Part of a small language model's weights: 12 layers, width 64.
Each number is 500 + 40 x the weight over its row's rms, rounded and kept within 0 to 999. Layers, rows and columns count from 0. Numbers have three digits each. The size before them is the row's rms in percent of the matrix's.

# q: layer 5 attention query, 64x64, rms 0.216, rows 42-63, columns 0-63
# k: layer 5 attention key, 64x64, rms 0.218, rows 42-63, columns 0-63
# v: layer 5 attention value, 64x64, rms 0.21, rows 32-63, columns 0-63
# o: layer 5 attention output (transposed), 64x64, rms 0.131, rows 32-63, columns 0-63
# up: layer 5 MLP up, 256x64, rms 0.231, rows 0-45, columns 0-63
# down: layer 5 MLP down (transposed), 256x64, rms 0.224, rows 0-45, columns 0-63
q42 098:478471538521442556529511467502461432420512509505522502452433515509495486532482471491483514471485451524509461473483517566547465509543540512440531446480479592479425418454557560441481455525488440
k42 083:486504519465472511525544506489527472548500477526568540481504531434411505490607492422519486435467541517449496467539443544514515499514525512495518500570525477494488581482558458501533553557585540
q43 098:525507504497545450464435520455576496540502498501491512486551518497463566442510513480534506504585525590524524552476437430497454481474476545507460545485542421512570498543424506499478559451465481
k43 074:453458492481549498484500537517456529501520524486497479516522441554556500552456513459474503530453501456491459509452597510460536469477424579483496462459462464596534466505397505483487460498423520
q44 116:541528504530535509455489585433546526504461552495503481493533470465493496452470499509456535474539518580538513554468487428552479478472416560502458499543506454528600559545433493483512547478462490
k44 095:512457490482455451528513552474528517470481521466474486556513489544522494500517514538448547565521448533533532589452609476479562513435461508470463490558562488592519470519441458547523490483537478
q45 100:550469487510548523422480536509498572523545450516550523494482439557455529547536472465436485490540499514402426495470506467553470462526439515496492416446490571496467521478490537430506530490468486
k45 096:468517450504580535558452562525543498548556409584520536491475482452520468499520514431510490429490520537490509502486487532458536509527483479457478506558472520513535554573508548430501492557569464
q46 132:466462520495436482456570494560542426495503492566451538550552452468454534583530530494552481423543510551414508485476506528531484468482523506501572471484500539454515503546451564455482530523517508
k46 091:534588504512418497536555481517489482409480508461497489537468513529527445547494522451510485471495536520432470487511574421482528518524483469482579494542479583464528574518488566453548489538511519
q47 099:471573455485502451433506470525441580489490481403419503523447488482503527421501475473508486421497526545525491453469556458550501547479496471452445491487528526556486488483460480497543442508524432
k47 115:509560465500527550458552522432498477478526529495513562440509516472459493476466450540382496475540491509533504404516551503443545472451469508461514511454499524540475503548553460561483581512531460
q48 106:491521576489491531469511501537442527509436500551485444473607463482524511516523581467506509530518473534496564442431523525482483456557472605464526521499452504460513473521537496441507490536483417
k48 103:512541471527506548514503566514396522510511553469468504509522495439456433508551514491438497446483447439519601515478515514528519499570499469548527467518458578544449538490463556503493424525493522
q49 111:531560443506516545489506505522431578498497513503576493418455492490536433445525450561490447454475468473532465488514520456510504577525511492537433520414464480511454540539519490542578498459490484
k49 085:523465464514526551456543540489553504505428515470548570461519510466516478500467423578505527584506525569508481524510462447522530542444517537497496565453526473502513543601495459497512528429533458
q50 100:569565504496542523566463494519400529498452544547518506436530527402539452479480453517446467505456448520514550519519509447439521501479523512535578522496437500451488504549506440503522561494492502
k50 114:541469531527478554489449524505480499454495591508454494533520525475485496525530419564572493525454458489526395468533412457573481530524508532575497440476491491487499514441493516512475444515446522
q51 109:536571430502547435524492487518482589517516487478452525540486554455473527506518489564464497502444474474468468459461515563447514505503511459504506411434537561501437513436493498593463528535494525
k51 106:502508485497547533530468540485493467459569513523466516576510434549478526475435557464539485477413431520492458424519471509375552485476515512524523486439463510480458430482456490499467498534524509
q52 105:511470503471602532503455577493552584538553493580522498489441509567469420495483506466501518482429494486499519535519493525582473455552507497542472492589470515512465539472543490496479481522561503
k52 118:506493483538507507491442477541478486474526465595415461493508418445525489480518449480555446461462465502477551623519510510474542484558511535546451470485447500553515467475528544500535511516490575
q53 114:487475468563482465452476499598578528474580453478411528555507470461482528583569485512545487492505466522494497522533550485514507460527503429470534473471497495452480496467464457526494510537483600
k53 101:485566553516439500518533453492477494487533528450539557510471428510470513572481540447554476430503513530473431494592568450470579502498476448428499494473513540555474477452487454489519488485480541
q54 089:539479478507489498437471499537453447455507511583442495432496494456568435521457488500521468478544545400503555491540507507512502519503528470509464579489533477493466469491546479533546544484529622
k54 081:529464484501404541440439490477525536462473561443482478442504445563499498558517507489528480513519573467411534503528499468567479513552567528533501524452489542441483523483540529465532480434448480
q55 100:518519544494416452473454501544420563539482503457491520446441567558540465455493445511444529489514504435563564470451510541453470536469524535443443516500556472484501480449531529517527473467529487
k55 099:430470414512475505524497491496513404551481528496528495410517495476452532439479558513507512504523557487500575419487483504454545446468541487516471584538514521498483519517429481507465557522536436
q56 129:454456550494451444546503494506503475510513499377482532504422457414476527449410550510526494513549451513544470508469512413502530500464501475457443561482547443520512475536463510495506507479508466
k56 085:455495500515514408422507464503466429533520476473575499454487484530497525541509464435429464492515500475548445469528536502556527527504526531530563467554522469471560540459481566513443462504536416
q57 091:550483529465453530463531492516446472498404435486444508448494463514548500487521435546505489527506533498506446486599508463489506532479470564537444578406497481513552544525509489482563490502530437
k57 108:497520455465512536473559520461512491532487500452521529425553486492493505459417460604440490437565515518469460497476532496536499560476494430511523498539547486485459441608520507511543511492469433
q58 090:591506501546445517497471542499481534453437515549447480456460481546591498472512506457532467426500507508480604501441554494532441476468544484508446531561501516469528515524555500540526469500545557
k58 093:459519496554463475450549553489501521426447570514479500487466531481448504440501412558498457515536525485508563465476525429505479549475529480523382552491490562488473478552497497519575494513468496
q59 105:550554466476462490537531584469521472446453479590492463495495502523513506511455499521542521468462454440499449500493503512390405477533510444509529566576544525457485517469470480468516503479446538
k59 119:474477572466500473538475599453517549556556543504433485529444527516494489445377439492515504526509502452509500506459422523559448512477510537474474424490492550455496528470473516535483514496466516
q60 106:455586464635515456491521511555543532487530507444452547512521457513543462417575551449554484519468477456508517474478524508548495551518469469468467524569472499511481523481463512528554488522518485
k60 087:509533517530517505465569505389555540508520564525500582495493501530495444546545513508454505474522463582528560551522509459444492465477503471441514495494493552519519429499534509587489570484560490
q61 100:468423544501451437493534473514540441489521494426460494600522487465468598523462556453510552503568525533488530512481524498494472444458490523426528473539519514517547459446443516490448501498523461
k61 082:486558505504465406508463432522484460535542462499503447497511532525478507511541522402490484481519488431506498430494573537485524467574511505489544484557425500479486497393498565485484448542489465
q62 080:443470515439504419511490501424453498452528459514523438515523463492471521498495533510455548484487482542540468496483516556428448502491481488406408445470571454516485497497459494445474428489443469
k62 170:458469505458534501532490538435523535519555481467553538544443514507465522424470540477447552506477557482517521477478525564505496449411449525457482555536557487552485537544474426530440558519515452
q63 114:550539498550511545486453525461476584442486525541553523432496505550537437514569482499544430508455448492500525519513488444503474544545532484522476511520441487459432524488569459545576479497455561
k63 075:488510537506516540476553519472546573489461540444525573489492534461518483448498467567535518537504537519537505498524456442549454560442496487492431548432548537544496542554504433535544552451473561
v32 087:558444502487565521503423468467498497498523548500553363544502456451506490513525502457459507420521533489449532557483432532500504497502508533523568460567549505483522491510523486476491433524436470
o32 109:528469544517459539495477494493542512531457550450525509543526484423569481544507456535534432493496555492461440511588445470457546506518576522427491433536503477504466500456489493526470545576566506
v33 065:450491408552481462519521518518460518499509454547519539525548437526440510466524507555468502542471414609525453526503563437522570493522482505493493529457429471494541584518490466500512521505528496
o33 113:479473524470435508529453503470483478472545467434501545492507448525474483492525493549518548534532578421473488480476476493552453499494381473479553422481470494522509516515539531542371491502519479
v34 083:526489565533496477488415518531420546488512458481447421469493551562467493471483483466481494508444507441483560508521539598451506517464503487509471539503475487505493567435509523517484451485385501
o34 118:474521560513566493576550499538519477519511554487476489513484472509458459516508411431515430478473585515483514487506508524478481527520541529487496467607516491498508388575526482450532450471530474
v35 075:538537496477587472538383511475564528522562530487455529528520493493532525449493514432495473448469474436489597514493585481483504545515524459495546494497504476481497548478520492468557431433497507
o35 075:498559520516519500524509483528531518542522489537540471524398459503485465475476398598432517445484561486454482525545495550472539528453500534460479498475479496526533474416498483582481500539527429
v36 076:483504497540526475481502550562541568526482419471569571458494449606529496472466493452482515559505503491516507517445433507492559509509486422483413530508502510490571493469521529581505502519516532
o36 121:425494518492428487474485444489509524559469529496478504513554487520466470475441457461462552508479519418554439485529450550577475500529470491516510522487547517466595481483454430561526575471520540
v37 084:580538417526579475542503512516519577550554523480432534492456552495621497451489509467473497496479515445521556493479542521579498489503519519499533457457489447478536547440486458518507524485505517
o37 077:498531515512512463549480473508522477507473425498615500537449486557481454476513413570521530490449555439461483464515450517457479551458504512483465487444526522570496530444452454538528536459548458
v38 067:544502500577510501541521515441450522539527534496505516457484562519547535512514505515523546481474556535464489488470551500615475483500501472504435518494513485492444616457449400519502493432520546
o38 097:448503493439530462503547516459497478437496470503491498525496497503393525476507505574480545533511541504465452437506477550490449453434527478506489511539600487510398550552465520475491484480500410
v39 080:448471619542456522446524483451483389432494501522560429500581438516406517513479459539477498520520471533464402517503486521520478472493484489493483525527514507487456464498520515521510487492492483
o39 080:503428458485477528440543535552467464509566516490465511518576471479543582567517573502474457510557493546478525505485473517522538460567514572475487483555472481476501465519573521447447508572495545
v40 081:466514600602477499482605501464491459491468439511523469495565455508491465487478460578482503533517501537483414480484477563536550479480490483526496549521500456470583518456505503523495558475545505
o40 092:517479475446480456480516532577462467469552504419488507516593523569541564543520558470440488520537473481534524519481498509548512506589515554415509464512515555510495458518488444460464512515487574
v41 074:543537462415560462540521497491532603543527533514521576557427502476560480510479514495543485508491470520460517544493518455465533517514502537489607466492481498528573474539481444452524462506567512
o41 073:541520516551482522548487463480463604479504498441521563502466558462512467456529458544445461460523527460457451481516533514437511497492492441486467457451510564480555482429500571553547562532486539
v42 075:517466464557551508501565490521535438560559508503571446497429472525504501496557507473463543490495556505521422540505403534565519476528479590496446430519544514512436506510511476512471510536516478
o42 113:550453535478428545513463556497489509525446487460592497532450477437451527549532466563577513529528549495465455485573475431445466446463517466507498533496483427462482528503489458472476523456532485
v43 087:542488499422520504529387474448519482504550534508447467538501491413471520508519529466506479435485489461475626514520527483455470532480521513517581487520512496486474484540506511430498406494457508
o43 092:527523529538523547533483491525501500488492544480475431465432489442554466469480466545472421447490513538436514555562543517414554521498578534494483480543470470556495505452495540516516440588510455
v44 075:484512410467482455485478485502505508519551542524430465585429449462469517586515532478505491475491431447513462537536523381515480478517475582482526483436491470507434490483493472477497541513473489
o44 099:540423511466462547526462547421481535471507475469508546497487494451527495440493512571518441513464567498420554472499472438432521526492455460523464491525459454536557515499565571541444498536513489
v45 074:535504462390526508550483473462571524507540579491481496550435531429547500538492535500513488474526494487499553535485504508455489520478511573513616483504516545536496440561517491417490460533473493
o45 093:579482487538478535574459447471464511462481505433506498456452574442522452446555501546514454470526455542500483493567499448440532526504523484523540488498457442557506517458477540522595482542531531
v46 067:451433528504500520472481530558515440500487425485632416460520459538438469504536490489486526501538517522492462520507425514457502474488454464508468493527557525496506432548502550538452481571460490
o46 071:483446532516453534433480516462490513521476568517438478500580478485514526551428527415543501503522521487545470505569468534584485437579515472536489540562499450459481486502537468448531489453515546
v47 066:447550467537457495470362542580539472478514506474491495461474493509413475573500503534483517514517498458562547485501420462443509545494452491487443516478521491478441460497493555518491560501461495
o47 082:484466483544544514466504545412492525534494499518439479436537522449502539470477504393532521451421575588575486505512467536538538469529495455516508541491471457505508507555520432484470441503506503
v48 080:516518467495519463551592497496465605533461481507439568504481558481565483448487499542492503496479459549466488500505558500492564487521504575507575459486480467513608481504458465437513484541532494
o48 100:527542487546526502577466426534500463453487476489572529516458519548510465445579487475520482543534497433514497474449566490519424517467459475439535458426489575540471477492505487523553494500434546
v49 081:442478533511493510454562517516497531483450429485579487485550441573459460480467507542477501556495548445501407500496392484481543466517509477489430492526483529501521455507531549569507539556519476
o49 101:480513504498467501480522456497512491598541559484504519551464438504517591536505444472538523525491407456535492537507453397547464585488462472504497571481484515438527496474532493503484539518436502
v50 064:537528435552489503529499498494480446574580478503472535504482565456514491500547504500534525424494529530498572436517521552567459515475507508524535470471510507487454607585486437488491473429532528
o50 093:513480541443547448529456530509475525519503471470532453456506510507434509518478476540514559500507499519487497509541584511436476429422592475508485517491528432524448568506470510461502438425453425
v51 080:497447471525537531557520533474560559529436490503464515453479534434571510470518506547484501510534519551470486517480485545515544492503499579504560422538516502518591468454450441463527432545572504
o51 110:488583409544561547526522475536510496431440471461538425527488537526526510478432484492496528540542521431530462451480504500515487484473549472470485538429432531526425460469500431515528491525512537
v52 072:494549566554527464459625508554471549534515435496573519495504502568439462472475458511479492530504514513501407528493427563513548505522480509475454466504496490478496529416499491533520562495528490
o52 111:525466515506490485494534573535508545576469520498565543525470481509512543534538493445465470537503503493472449513486589490473471423510452513446469480455528533470577409533493457497492601448487551
v53 087:531534496485504534532663518497495523512542500489519501495460538505514427506505530548481511531546525489530493428484514611496535473443504504489467519492448594484513559502511497541495586475510524
o53 110:533511481496493423481558509468486563484510521412517484474515605516464556534534482527464509511472524512539482459500542450546501564528504519535510440482474489540502529524459523442564531371549495
v54 072:463465557492426522451526479437534480473472527483534441477523476509421457573481473530500495491501528433517429498486385529450503510484482535537445522547545559519482412499497540526476541532480470
o54 078:522464500482490468464522519485524545484450560480417454523558533475503539477494547375468436533486440527550546514518558449511527478536582487478514582528467502473507525552469478493497538568480518
v55 068:472496505539446523479420513535561403490533418473477548462541511501487561492489482527495503521515546534497562490514475560509473500486510397496452526472465538516431564462526596493490479443525509
o55 110:466533452465541544476471451521459443498542479464531477438485477485485496530467514475498631476514483578564477546502499508482509480494491555562510481527513435497549478515542424447485391495524481
v56 067:505491502414533463513494521545600540501467458513515500535460469495537469491476487464486477521537428463497485526502551462416531499500485513476561505516519489516583395514500579525538474591469450
o56 101:546472496553442544443481480497486519517462515544515517513517499548569435458450490453491461462490518463527510483491497507551518520598453542511485488485432523508561458416550476555547552465502601
v57 073:506459494389511557533400493470493504492500529499512476485551506493442493486527523494488483452503488526522569523524487522425484503516538530497497472537507546493428459587511533466486375529420505
o57 103:489511526577478551506481493497550479500512539544505438513440472431476482533488418508528465538500463522466487551522564455518485487442452505532560548478424427542494483467513551546556517497486396
v58 059:557551484484531498549533500461447580551549493527426527523489551494539509440518531454522501446459532529480582452472575558536460520493512472504543507499474530474499603505500437477519482437528542
o58 060:485544477458538432593511437535522541533520498490542501472481535524466507485496425589456562518510521433474473501552516515493512499417522529493497458496553470556504511470434571554522492478503414
v59 085:521581431579507435485529512554499525506513525493440527512429529479541488520457480515498499543465492433491479456492530480542528501497496500488535532433495427490567506460464472506524629456567483
o59 114:531517476469572452510488509495445497529484455491506566475501531584518513433537519478502559448463553506512551472483446540457491532544552494485444446499557549491472553546469437453438454503486589
v60 070:493455503440549536533558511451539630478438500494540555541515432492468491539475538537494482524527562555461552542513427417486534488532501509478486467525509495522545539520510483463519416491509496
o60 113:443543501494430559468538457489480490524508584477476551502447500435512544470527415542479468523504478466473386480470485473477519537469490450490514468485479616478490460486529539497453522567500488
v61 075:459440571495491534455485493516505413481447468500594410479535462546417478527525469473488505479555504520486471526525460506415495476487480470498484528569528505512495440536497555520480472564423489
o61 074:502453558531462527431525549482508507489482583546418481488594480494512522559465573428515452497522494502526492502530499511590521457592514517514509510562475494452464456504533477434504499471508544
v62 070:460465364466534509496472507546509599556455506525476482555473462518571477532504521529512494512533518521541453521511495441493559475526473568501517477515497486528605474519497478459496539580464493
o62 089:504493520462465553562473487402490507490468502470520577529520559490516495448476468478589476508453491439551486467489406412473482584489458438487523475446455503488472485459519533561499508508485491
v63 073:524426506509484536429558507517421551470414443506552428447481555532511511491497466481463496527504566504479460478481464594550492486482480494501388538509509506499525492455506500561490553538496475
o63 086:405495454478500483488556486494570409505481516555478501539482482504502459523509479492553546571504479471529514521484442453510444515546523506560513443545563499506414475573427505439510488465499556
up0 092:509450562508513511422531524447548489571420524397515461509530485515606512463472429507476475482486514465500545501432554515508508456528433528491524555521484527488538476496473459491531518442503552
down0 091:418483511550481465530477488433523512536478425462566510458522518502507468519497477538489425467520552459496457559402523518509459531433414466520544486486560502533471450563483524523554527543517513
up1 092:501444515540445491454487519463426488472528580480546532567533541402539535483490469525506468541473518488506485453514428464497520500502544543539460465539467556468458412459539420549519487463502507
down1 093:447545437481505428500483497515549493495547489538498465504525522478566520516420553506442484500464404506508511568495502553525562467509536504482501409559512502518507523447445430505475425523539558
up2 094:496446568495500507425495529570510535535456546488545493553521497510489511494450501522525545601455475522516508479436477440414508507480520460493414508460484521471509536412500467546554532535440531
down2 094:456554513512492478535510534454539541511561506475438570564489508483592489407496549481516480451510497471517573520547456454485439437481498502595512546528493507455488519494440522444502518563501518
up3 106:402538516515527441484480537501478530505453470515497529499478477435483571490477453510531520513487490587569437460529417510394559472498539531469502518438480518529524466554460472520527518531560482
down3 106:551448492512492493493481476558468536524581494469500460463478492580479508541522548439553479443579533438517530564489515556564479477490520483501529513536500579478490469528540567491398454512485464
up4 095:584484460499511484493507521526446490492474490489413502512498500551550491530527519547471540466532457521547492477527458409521567497479489532492533506450548494497482550420494502448430566422577433
down4 098:540497473526506493484592519484479552482564477560484472442496488577510446484480473507471471457522553520549508443555551488480504477438567503474504458520597546496495508414524489414459495508555476
up5 106:526486540407519497494477581546449485531524435439546556456501453537481483470535500511488494492530493510501456523435467490441477588391451503486456536459509510527554545550478488569503536513502493
down5 105:520490537482507496497477483498473435564453533452528467436516434491474528495494542490491562467472470533495448466485507575577530460414561498573530525494511537544470525490424503493449498550446587
up6 092:474487508467507470512381500489436478491424509484541514556482535552475566494475498508501507523521576539487500561497440566419477485495434484482578471546533417532510506499495481521424495519473477
down6 091:587488484468512472558550471511486517465530541589473526560545504473527525522571510538518467491407530402497468453508456530469475477473530484510549462494491482516535493543446495473428462575519548
up7 086:489407488474517503461477487464542503558433510423480550508488521532550519451472495438499558519445437535504462489493494450451499536483456568504513427467487461587459546468521429571523508494509515
down7 087:490552492569513471518498473474481524450516488476513578449499564508477512545472494384457532452472537471514498534469515467487441508525500529490558486529450442468558536550402463457475476431520447
up8 092:451511519489479431474466561498427543483524456557456501492562450490519516514511508537405437495497514514521513464509474458437474528500479527564526597446563460568518546479551465472540511460545488
down8 090:461497491511453481417458469517543509500490537459499508501478475490554508423488483507462512560442466556562468473538440446466487472561561478469573440497472537477503484427488534451602448479479484
up9 096:530465484463447489495523566520514529483536479534444574505558485537539504469492502575439476519471453552554530626503527508493517512475458529486473520557524546525560478513450524542550441521545566
down9 100:505456523511488573454528431549498479410446464522475446544475533474527523544496507485471576507619523492522516476523504521513500500443465476475487516588482510496547541515545498532512463611512488
up10 101:557510505575464455525520483564444455536496476507502514475463564534546537507447537505454479456496532517542402507576449462465554506529511530444491520533470546471560491496424452533443473458461521
down10 107:533455530456552496596546454413453483533537504483466497441537426527550551528423500506494499452516574553527511529521490482506466512519522489409508490531489560534518504491550452509467522550438506
up11 094:494464449512505440530536474551590557532524526457555539481507511559476509463488577496487543488559467499515448570548525540520489509484432506443531547496461516534479508451480442560492535466540407
down11 099:507455493532535561497552535464550506467458476518460498413464519479509581589427538490510469497486496462537529515465547521547523474376508533467540485500540431516502497572515501512443535463490497
up12 102:400439509466515490465565477465528462511480507348522430538491515507466529417504494526508504481478551526493512496503524500443454500490517531423506513538498476480516484452525493490517512482593438
down12 106:457481505452475506553555562528524557459471478495519449491465512473499542530460510493526457499484590527500577506467513478508405510528492448432487502561528495486508432527511486519519601456400496
up13 100:499556463465458494525503505562584566551510553491571462496433481482485567503505473568512481476498561554483586466498508466495513444497451528501492504524512467550512524554460521488452548454440420
down13 103:496493558486497425508494488494597534464523544545533453512440429442505472510501485520487487453515529494465537490543568557484446503474454530494468433549532524536464486454595429456504553454464500
up14 102:491442493466469483533463481507429537537484498446500452558551544473450485554464520483422521510546517587523539489450489473538524433478476609465441489545497482461571457562528492457510489510482502
down14 102:421414470511479456481486478455515477538529496555471548460577519585461480493479481559527483447521461541467503508539479555452512428471497447502464514466438470445509518509507502528577516562541445
up15 117:466555508550522498475527554560521466557499617433447439496542564530562464487459563503483501535480490517491559456456456510502558507493439477506461478492548523534480496548471489561443464533489467
down15 112:516490509464534609582483511508464513468491497486524474549574467468490432537510511546511503515537403566466516485540479497553533456503481558529496491534526486582496500521602455489550537537504534
up16 097:472505492478430481426427513546499443543501497381534466488464577513502475505436480486494482524523494561553535554488447493459494547457479473506455522516491465532461392454528490558470486506506487
down16 091:419529455502516536452446485525478466484533498448553481521435490587527480480484500477454484558541506491527577504478504481521472515494456410503511543483527518574410453524487503520468472570555427
up17 108:507550563453496538493510493551458475488479499373480466495491466442452499456452514537489525589478489500501531489459466512444513495437524561523483517542512556545501532583504485455510570495558431
down17 107:522515456595429532450521589437507488573516522497472489458507511480522508474557503512496452558464556487455467557570484487493467501505436491510513492554481413487563447484497509560446492557493511
up18 094:460397487547475488452422553469560551481480450504459398483512512519542560439535527548515532476462517484510569520461523489533534514479486525469484571474577470492489533517509421468497499480497468
down18 098:479566482541599491516483517485512453478482493571502500482494548541492523525487487479507509460418543452460493539585459466502556532537509444447453457458438560556493519462544437493542489534560453
up19 109:494531574548456493409518451508512410570445597521445529479537502500515522472552586539503532461559543582501484521491527471528560504475486535494440474495476502480451489492501506518479552502499467
down19 098:513507491459496555511464442492489500477424496469535534511550534519532558426530487531592449488499553537436548493527460510591412526528561467505473469541435439502488543525525519500504556520479465
up20 105:529478561480425464529507530401459486517464500497502522487447483542507580416464527519474464440533430522482537555511462542516532510511491492476518596522464528563522461525468456563531491505512434
down20 109:511510502468502536446554440554504486476454527535471507466504624476541445427497546512458560535518451481551514470537493526479534454546543424469505486529465522453571471509496489509575489479572511
up21 084:488541477532450490452455467479525469540447516496428458539560576460502496414478514472450487540539476511592495480499499475451500536528499547486502541506462478556536470410556495565527494479415514
down21 089:494510462498409468521451441507466531515487550528465518436494510460548514539535443472530489523505554435518479440609499514528527501464561500527552519414562462461480456480510479493568516520528560
up22 118:478476481579487446496535531538545526445546492496528478566522507450524623472484519542474501523545496503522473492521421431492544492501461492471437527521536504478478477544472396549469570456499486
down22 123:474461549535595480563536500540507448512520471546532518453431533524447501572555511494571449509488479415445545415454504546481505501468508499478471544546506487500477453525559543477510554498531477
up23 100:535505507511514484431474547553511521408501500517502508502469540441488546572407501528455582496477552538522519448492492495477571471445456471497444559470530427496510515467513552509435531435527500
down23 101:567484473471477581421497511524463529488494521565512511516506576553505490491466504492535524424462551443412498493513477490593526536472495444540541473506443506502538520489499562413505449510455527
up24 101:499501440545480527491590505528488524554436539512565543602454518527461553487527513558491538481534494452522492528506482434474491555470477601537518536502511524546482533445449446440539528497488484
down24 110:432471500506492495469399585543519512481532463464452514515526470527452467482477482528516479548478540500448519442485538548556624498504562520520462474492455453516490417493533549486464462491456470
up25 093:565462536503512539459479485498523522432415567494518475490559499485527518435550563557500560588446545503516549457509484449414506527515515463443474503518496498548487477485519462483536429521540451
down25 095:528468493382517509427520472472555461542548459534477540519518504487550562467478554459523526499453492571516572495436552408453515515525463531531533434500499492499467475426500515479479530537501488
up26 078:481525479443524484520478509502477575463509534454513505474472555442597557520463544560522500544510408452457485504457410486474530446461576493491519541454495462533498522419482517546493492521548486
down26 084:473528500488533520431530457463533511524472553455516544509531559442485526500485487550493474540495512434572403556479488536571531495547564484539517485556559509532496530434574511485508518550576484
up27 094:493505411469537510454458522517532467512524471511536506528486490517543451413478605518505519449519457467482438604402475477477546453473473481474532516506501470479547473522519492488486501431575481
down27 095:493427448536537474499516497531590498467502496500463550626492496534504539485544507437495482459468505497393513492442438482539503477455468512555552452450485500448481477510497500476537497415511482
up28 100:545458497477470483503470577497475473451500639545477486514542563476435526477453528480503461487543438451537476537554521473540431478516443471493429533470520533497478480550445469512479500457503548
down28 097:504512566493535500467473459546532517581560500569490482498515553491476469533527452477612416588481434509461531511429534548504488546514518557482502495433499507485467503548482532519446464512471476
up29 100:462446453522486484513483527484429459571537457506506468525500467544474584493526509515514510488481512485518435506530402476502520510500453526436484518535520484448604498590413513570483556500480503
down29 104:612518495451522544563504564490463569522463476460447497477527522476500477573524510473494475485477471553537482517492540538455541551501489478476452514525476538489412527457496523535522572386494507
up30 107:530450480454448460470499459463479534486474579433509524473548613521436501556499571466484521472510466506554458531446508471493500542437476473478431500465559556491528507512480521514420455470480485
down30 103:540582515551544474560504558493607504515529486513527521451563499567427469547582575463490498494512521451532483481507509475430446533505511513491476532520464496499525502562485486534417472477471538
up31 102:561416433458532509493508544509553504549469588527494466487501524456544516486456587548534473485454522484540482493503482476410496495494500533451511509518480464497536564511513367502488446505537487
down31 103:506483460502482528448521465536559556489543457516462447463533452512494533511489489508516576441507525559453495519494575565444417534558545543503582525463455416509491481447517467510471494558505525
up32 096:435456593469499508450550511527522505560501480517536438619480479510525520487472549519531475571502553426516467474487455554454540532467460563494502554518539476498538518542481449491468543533462507
down32 098:531505527505538518468599508535475533450508437474489541494484515517501455563553404485539405483524560455456534518429483496510486488534602460494553501506502484439521479543539509502496562544526494
up33 104:484442500513547448416452492478491524462477490526576521507532492503441584515465516515482444582465567551477603594474470484469499538490473488438519505532513499521471550473493435468535494492487507
down33 101:500498491492530505480515513509551546476512529512442431452452488472479462512453447513482601528480536609514502476467574511414482425499508535555596461530526504484507459482464519507511526530544557
up34 086:484398514530465489510532592478500437601547460456494520484531537512490538563459448554493494496499530512527503467485536451577530485495433520473516492523511460519576483534533489506398501484536524
down34 089:524596503517455459480566475499511534544469472492441577535508481523479510472463501549472433432489451509566455507522519445563465560443527509473485526545501540497452516537439432499553543512557483
up35 103:531489527489404525490467494508562493558408606490506467509540541456545541515535509505492497559438481530462478493513491453488532497481510471423419578438471503539470495501504475488529465430471472
down35 103:476485532421491541494509497575512528499534494491491511473468533491507472517536425469477506496552472538456541577410501520543514484536580477481461521409485517561565468539468514500540386507532491
up36 108:505501524421467503514440481493469516566502489507468480519525542548520449518464564551516467496615496512504471517440494539526506466491438559423511491472467441470542482508491401569487581477502508
down36 108:454496548545564470504514502494527518482434429535440485503466477516488514422475435484487491572493593473490516515510562474531485420458480492543490453528463466545557544502523463472469487566522591
up37 104:375450488485509472449532486459538479417480501446521499454546509480544481444548499492478575528482558540558442522534434504444463540452479537422541497512504474532477447466496499498509470503488454
down37 104:514438461455447511554470513452502566582558490513406519554461479451476559515538492536501524476501521502459464475407542503550487548462470503466559502486451447483466506511426460445504478504472533
up38 100:490439545505404456460476544539537487503491478467504474468555493474482560485515535539447515476549445498486456590523435489528539576502536471552467577486492474460592490492418498474514514499494475
down38 096:519558556516469544498536489487533596532472511539452479479500528501463471434534442517437501502467524489443511460518479600490473428515503472574507616503513518473548520447542519459456499518516534
up39 103:531511510512490452463526474462560496563411555532494555471460472463454489545480483567475507487507420472506500453534508423454540510429496458484504561512480412509478483538429487499439562472522465
down39 105:488495427493466428475378464449486412470463490491492513519489508525568529549455540556480459455487537453504509515574461501476492482494505458514480491504420504488478533575509548521525418492455501
up40 101:531497515510468490437455472532518420572456472468438439517532542531523551485492439489518522570520446488521463512457528441536490559482450457507477494542468524538445494455472471564458496433590514
down40 099:534498498516460501486536489467382539470504506475541537562435573558491450466536485435590482502472511516507539498536540453501505523469522488421541482477562470492498481516401545467497470447496467
up41 109:417457510424504498536483560515494483558523468537490430493516552426540514444481562532491505467467549453529495468502453530433535504459518501461450552531510463537414541523505467496442541471449446
down41 121:452526464414473507472521481538478487487523415512565441508444502498511488476451495481543462496433495434483569513450494498463457561535575500482534546452489477521506430451491489477470553492448410
up42 109:485559549534537453473483487536560544559473447520472489566501529519471587547509485546533547578462563553525481494496480515502500498491505517521427464543566498544546527496479378512502476449515509
down42 103:465555577486518572490458531482470484577521582461453519478446463477452499478483496475497568501504515484504485507538540482399516534461446458516509469510513491612451508453481553465478461510447534
up43 098:530501489522435509463491507523449560498508464482491546482543507485508528510484620492434523544469519414492502565553545523483504515478525487539526562483545450553531433484379485517505549531468476
down43 105:493447514525512448489520542487491426447449510491437595462451536479526528523504511488513535522575466487483489461462520480468416554503452477496497471482479563470491405489563453423486575495518485
up44 096:466457465512532510534578473531486463454450501513468502549514500453501477474380522521505520544486493506535481570442483546500590397504524490497502523483521527552563472526417510469505564525455503
down44 095:538383526511489511489487506495426510503513535522517474464520459480473394505526558436497472448542513547564517517521531464495487522553512544460507562545512515418436487476506502435522557429488514
up45 118:489563417418540470431497465487491466572509493481465525544505519487437512457477490499538522454484503499608393450453439540485511493464477517455494517523535526528482511570482494463499485454547474
down45 117:559493460528509529444553610519476526476426567540528513505516532557491489448575473537469474520461538481497445495530525467488412446463498492479520525480464525554415516523493468539520562496482551